Weights of a small transformer language model: 9517 steps.
Each number is 200 + 30 x the weight over the matrix's rms, rounded and kept within 0 to 999. Layers, rows and columns count from 0.

# layer 4 attention output (transposed), 384x384, rms 0.0484, rows 200-233, columns 288-335
274,215,171,264,316,273,159,185,179,162,226,187,219,214,199,135,166,228,248,227,218,156,201,241,214,217,167,131,161,197,211,210,181,190,211,153,199,224,218,145,236,208,159,180,182,252,234,203
171,203,251,189,213,168,266,180,246,190,150,244,191,217,196,185,284,208,180,267,198,212,191,223,189,249,237,223,215,221,283,210,253,182,143,225,245,212,189,204,175,127,229,164,208,218,112,234
205,215,227,182,195,173,233,177,216,207,192,214,173,164,220,176,217,232,181,200,189,173,161,241,166,228,218,185,206,187,235,187,212,189,202,153,216,173,233,225,269,147,190,227,230,187,160,183
115,161,189,199,142,130,276,204,242,199,162,197,194,228,191,213,199,197,232,135,162,226,215,193,182,229,238,241,218,199,182,179,180,212,232,259,220,189,232,251,146,216,234,224,220,165,194,220
162,195,221,215,225,207,228,215,210,221,232,208,162,179,207,144,221,232,248,201,205,266,194,201,147,265,219,190,212,197,197,207,230,228,164,228,160,169,234,292,188,211,248,216,209,184,223,146
209,167,201,178,195,223,219,233,190,233,207,225,198,203,161,189,157,204,164,165,213,189,213,158,146,182,146,159,177,254,200,220,198,192,169,183,220,176,165,190,164,220,221,261,166,204,188,209
176,260,185,230,269,200,176,156,173,130,201,151,218,186,155,245,196,215,175,245,183,159,196,233,269,197,140,201,175,189,141,191,173,196,249,201,233,252,257,105,223,225,167,133,162,196,187,177
213,185,155,243,228,188,233,253,185,184,201,223,205,209,169,186,244,180,258,251,233,238,221,166,195,260,256,138,191,246,172,181,207,195,166,225,176,178,250,260,198,238,240,207,192,184,232,220
269,236,144,194,259,202,157,211,214,279,202,236,230,234,223,185,227,152,205,176,250,210,179,174,209,174,191,218,214,211,250,131,194,212,152,160,176,220,178,218,258,95,158,193,251,166,195,154
150,201,213,176,166,177,194,230,167,203,186,119,200,198,220,218,158,186,222,173,197,174,187,162,228,166,182,194,200,220,180,190,171,213,178,193,208,220,227,165,158,268,232,202,178,198,232,204
120,184,228,162,101,174,233,192,227,220,202,214,171,227,213,177,182,159,203,101,159,235,179,210,163,226,217,233,233,210,169,239,233,234,177,236,220,196,192,182,194,287,201,207,211,204,203,227
156,179,273,128,143,212,252,186,264,165,183,252,206,147,227,174,242,180,210,231,208,212,184,175,169,200,229,219,218,141,253,222,259,152,146,194,195,175,182,206,159,251,242,250,202,192,182,181
233,229,196,232,277,234,217,249,172,153,204,197,213,161,185,142,179,226,249,231,192,193,208,224,227,179,184,190,180,173,219,244,238,165,228,175,187,204,224,211,216,167,182,138,184,207,202,196
260,168,208,244,235,247,211,224,201,192,194,197,252,158,183,166,175,224,186,235,210,227,193,189,218,171,218,147,160,145,232,208,222,177,211,142,163,187,189,213,182,208,208,176,193,206,214,215
161,152,157,179,93,160,187,175,225,186,155,153,176,205,240,189,225,191,243,224,209,203,187,175,241,189,178,207,192,174,207,140,224,170,192,219,211,175,223,164,189,213,229,271,212,171,211,154
189,200,198,192,151,176,196,145,188,243,211,174,198,218,235,216,189,160,184,165,178,234,196,229,151,162,223,185,207,182,154,180,193,206,215,184,255,220,189,169,218,231,186,213,206,216,213,229
239,215,219,227,181,225,139,190,195,195,212,209,214,186,225,161,219,207,193,220,218,243,222,240,228,145,247,179,196,153,182,235,203,170,209,154,194,246,181,247,189,165,190,165,221,196,200,220
254,165,191,200,165,221,215,191,212,205,219,218,240,163,241,186,202,218,140,242,203,223,220,201,181,187,158,173,248,206,165,226,215,161,225,179,222,203,162,260,202,143,214,275,190,155,173,232
118,222,240,144,152,195,179,209,231,224,201,186,200,149,232,214,179,198,241,195,131,187,216,181,231,173,218,207,184,152,192,194,240,217,241,213,176,156,134,134,197,271,215,187,220,211,224,226
215,199,229,203,233,214,228,196,213,225,194,259,201,194,166,206,218,192,176,214,232,191,209,197,161,218,158,191,211,268,256,196,242,249,214,210,249,211,201,201,210,171,183,206,174,213,165,225
201,202,171,207,204,166,177,278,155,181,143,149,150,167,180,228,207,177,214,194,170,183,208,207,237,179,232,199,122,207,195,174,200,221,169,234,219,236,219,180,143,205,162,209,147,216,208,190
189,215,206,117,100,188,190,220,215,246,219,241,168,168,223,213,216,235,213,176,211,245,217,198,205,137,214,172,191,194,190,199,183,219,145,180,213,207,188,230,222,187,183,252,213,193,233,135
214,199,210,267,208,226,212,238,168,169,146,195,259,180,197,118,213,233,256,210,234,166,203,243,200,225,196,225,206,210,227,267,239,154,184,177,206,164,178,226,182,175,204,188,241,198,172,186
225,191,192,170,156,213,201,178,241,265,226,214,177,216,258,172,231,204,136,170,245,212,175,190,212,140,219,156,186,195,241,199,188,183,186,156,196,174,171,246,240,184,256,239,274,185,181,181
223,179,224,218,171,187,230,163,198,216,204,210,260,197,230,209,200,189,202,200,237,222,200,187,219,160,201,174,240,172,224,168,202,209,262,152,198,195,191,198,224,216,233,208,224,160,200,205
226,212,224,216,284,213,220,197,176,193,238,253,177,185,197,153,196,216,252,151,211,171,215,218,227,178,187,226,176,183,201,201,184,228,206,195,160,208,200,181,215,124,177,216,205,235,132,137
203,226,172,220,209,214,232,235,269,146,230,197,206,215,244,214,227,203,231,260,178,241,195,145,159,166,213,234,215,160,163,212,217,201,139,237,158,225,158,218,240,216,214,153,239,204,117,206
195,207,210,233,241,245,200,259,157,192,161,166,187,206,169,176,162,222,181,147,156,209,236,159,135,240,145,187,166,246,178,239,215,168,202,209,151,199,162,198,172,203,194,170,198,204,232,211
104,178,201,217,213,163,194,216,116,157,222,161,218,218,199,198,152,223,191,188,205,164,185,213,205,229,209,215,215,239,196,211,224,186,215,253,194,179,212,194,171,177,210,177,218,212,170,204
152,195,239,239,172,162,190,229,202,156,119,191,187,195,212,199,180,153,223,175,158,154,169,192,219,198,205,212,176,163,212,193,207,201,251,207,177,188,198,132,175,218,206,156,222,207,201,219
219,253,153,227,237,235,207,219,298,205,164,236,217,237,245,230,201,196,227,142,197,201,228,167,208,171,172,251,266,191,237,188,133,160,214,185,172,205,195,229,213,175,210,165,232,154,225,247
209,218,194,180,189,211,198,169,201,223,244,219,171,218,225,201,216,216,224,188,231,219,194,226,181,210,242,164,214,175,176,198,163,231,175,200,244,211,216,219,210,199,198,218,198,214,218,208
236,234,166,211,229,179,207,235,192,221,215,167,170,155,183,193,165,219,212,195,153,177,193,187,207,218,222,211,180,212,219,202,197,199,162,209,210,216,191,220,208,180,208,290,165,230,201,210
193,189,240,172,185,193,194,237,218,209,231,204,187,222,194,229,192,200,153,127,203,152,172,227,205,171,254,194,202,232,178,196,139,234,194,221,117,202,177,201,199,207,200,239,236,222,202,242
# layer 4 attention value, 384x384, rms 0.0471, rows 201-234, columns 288-335
184,159,213,185,155,211,174,206,195,252,200,179,202,205,200,254,204,177,135,224,196,187,213,206,200,209,192,215,197,195,165,223,211,232,230,158,169,224,262,229,149,229,168,176,160,207,198,230
193,198,177,144,198,228,176,190,191,217,202,232,182,211,219,221,179,220,161,246,235,175,245,209,201,163,171,221,134,191,180,172,191,220,207,175,229,217,215,240,218,221,121,212,188,207,176,227
220,174,177,250,210,149,233,204,199,180,190,222,189,168,199,207,207,263,226,202,257,158,208,186,202,312,143,210,237,200,256,245,265,239,204,213,207,159,213,157,194,219,193,184,225,202,221,232
237,194,213,225,204,281,184,182,235,254,232,169,241,200,213,181,216,266,165,192,216,213,175,218,232,213,181,211,205,166,192,184,217,177,210,197,244,215,191,254,228,193,199,228,188,195,166,208
215,184,215,174,224,199,238,233,195,222,195,261,209,197,189,174,131,145,255,198,220,183,248,235,167,213,213,189,219,216,187,202,225,195,265,169,157,153,233,216,177,194,167,226,222,198,128,211
196,219,200,243,136,160,197,192,203,189,175,205,157,192,243,194,199,144,161,193,268,182,191,184,201,179,133,208,166,210,242,232,182,223,179,216,264,256,153,213,159,199,239,197,159,196,240,179
197,185,194,265,213,186,226,191,214,210,212,198,200,189,223,202,285,184,195,199,192,153,185,203,200,238,207,207,218,171,229,219,238,219,226,208,134,230,206,298,195,172,210,170,179,232,204,214
245,226,200,211,280,218,187,170,196,196,226,203,209,198,178,266,269,188,167,217,163,192,206,218,166,175,191,205,219,215,165,178,195,172,152,207,233,106,226,228,254,183,196,186,236,223,203,188
216,203,230,243,161,201,232,199,179,207,188,211,236,163,227,220,203,192,208,182,198,182,224,167,191,178,243,201,205,193,226,214,206,217,164,186,205,189,175,235,197,158,209,202,180,175,223,212
199,214,162,175,165,237,230,204,206,220,186,206,219,192,205,176,122,200,239,180,204,170,222,188,202,286,184,198,233,199,203,164,273,215,178,178,184,180,179,175,233,147,218,249,202,182,242,178
200,199,220,214,227,280,206,198,203,217,197,223,220,155,189,296,213,173,214,208,204,166,186,233,218,259,200,197,238,157,175,159,283,190,175,170,186,236,207,161,196,177,178,199,150,207,227,229
197,214,207,224,227,174,198,190,194,170,202,195,199,163,187,206,234,206,175,187,167,196,196,202,185,185,250,209,161,195,199,206,189,132,257,157,180,207,230,213,183,140,207,174,180,164,192,220
196,226,203,231,261,134,194,203,200,172,220,164,197,180,200,201,210,226,189,193,117,212,163,209,226,170,250,202,179,183,174,174,236,162,259,178,145,254,212,213,220,207,217,205,183,196,181,205
214,225,226,211,180,218,202,255,160,228,192,220,234,160,227,236,272,191,199,212,192,185,256,176,206,186,219,196,214,217,172,218,192,245,159,190,237,255,208,246,183,181,137,188,189,184,278,189
218,209,211,176,121,211,232,201,219,203,216,214,167,203,212,238,118,239,195,202,260,244,214,143,203,232,206,190,265,200,178,186,86,183,93,210,280,217,145,129,203,173,165,215,200,235,242,153
182,238,178,209,199,188,179,172,205,150,174,149,188,179,201,211,214,214,214,187,120,251,213,178,191,156,241,199,173,200,195,164,166,170,161,210,205,203,218,169,234,222,222,188,182,214,221,200
200,220,144,206,270,246,157,238,211,161,154,187,195,163,225,185,220,194,261,205,204,212,194,210,189,228,185,215,260,204,207,173,195,183,219,233,199,148,224,127,188,233,231,153,199,210,182,246
202,200,203,203,197,174,205,211,198,162,158,162,181,173,206,157,200,136,219,201,187,183,193,193,211,181,216,199,188,180,210,209,248,210,171,201,207,192,194,241,187,210,221,189,200,177,226,214
208,184,215,189,198,239,205,204,201,172,200,176,144,192,197,236,149,78,191,209,217,180,213,234,166,224,151,193,163,225,179,198,249,196,259,184,187,188,219,219,137,185,184,198,160,204,178,219
185,182,242,206,241,133,220,160,197,215,211,175,202,167,212,210,193,227,126,211,223,233,239,217,240,176,269,199,111,221,187,234,185,258,187,188,206,247,230,257,204,212,174,235,201,249,164,160
223,219,225,178,200,174,205,200,229,196,198,241,205,169,222,235,232,213,218,183,146,251,211,260,199,156,208,190,170,195,168,181,257,228,204,196,232,156,158,196,229,194,155,213,242,233,155,210
171,211,157,197,182,209,191,207,179,230,187,175,222,215,217,221,223,242,192,231,244,203,206,182,197,159,243,206,241,205,226,238,173,159,178,170,149,234,236,197,232,181,198,169,164,160,196,238
205,195,201,181,182,227,215,198,229,178,231,117,197,189,180,234,201,298,231,249,130,207,175,185,200,113,203,200,157,176,174,205,190,175,198,192,210,181,198,190,171,194,208,161,234,208,229,220
225,207,148,188,247,206,189,198,213,107,189,132,201,197,215,261,205,240,174,167,177,179,155,233,197,191,164,199,214,183,201,173,161,185,197,190,289,169,172,164,228,194,188,194,215,192,200,215
202,157,202,154,258,174,225,203,189,190,243,237,211,205,196,219,138,224,124,219,170,200,181,212,180,117,210,211,193,227,166,215,162,208,242,209,252,181,210,205,182,168,177,177,183,192,110,168
272,211,256,193,155,265,191,202,206,236,212,205,178,194,193,154,256,173,139,228,143,233,190,178,211,265,141,209,243,227,158,229,205,176,171,174,185,265,220,195,189,131,236,203,193,167,212,248
174,232,159,216,176,192,210,192,193,207,185,145,196,149,200,114,151,183,240,232,162,253,224,196,176,220,189,204,216,225,243,210,217,162,245,195,88,173,172,191,177,187,217,178,248,183,195,240
196,144,213,201,211,171,220,197,193,186,191,232,226,192,165,186,195,203,164,178,255,142,206,153,238,249,219,208,207,220,206,202,185,189,221,219,239,156,212,169,188,137,183,187,181,154,198,207
202,187,219,207,201,200,216,217,170,171,194,196,236,183,214,161,172,200,195,222,242,198,224,219,200,190,198,192,219,192,249,182,165,179,125,181,235,236,203,218,214,178,182,248,181,172,269,206
211,215,125,206,282,189,204,202,230,166,203,181,184,208,171,184,251,241,263,216,217,217,241,193,220,225,132,208,211,191,246,191,185,156,223,286,167,126,235,242,296,182,284,198,230,203,179,226
199,194,195,169,195,220,210,169,202,186,266,271,205,265,201,233,205,244,193,195,233,199,146,245,213,199,189,194,213,189,190,194,152,219,216,193,223,201,173,227,238,216,244,239,220,245,162,169
187,222,196,182,228,221,155,196,196,214,216,221,218,227,173,156,208,278,167,219,248,217,171,191,223,206,230,208,164,188,163,222,142,220,110,200,159,206,176,220,233,189,217,225,211,216,146,207
203,175,218,188,232,205,221,189,207,184,242,251,214,227,210,174,205,193,229,172,210,169,179,209,190,184,213,196,195,136,199,168,243,219,232,221,111,148,223,179,231,235,251,165,219,205,243,237
211,183,181,186,219,180,191,155,199,138,187,159,175,154,200,198,177,211,181,197,190,172,163,201,206,186,227,216,177,184,207,180,217,174,252,197,142,209,185,191,236,213,222,145,138,183,179,207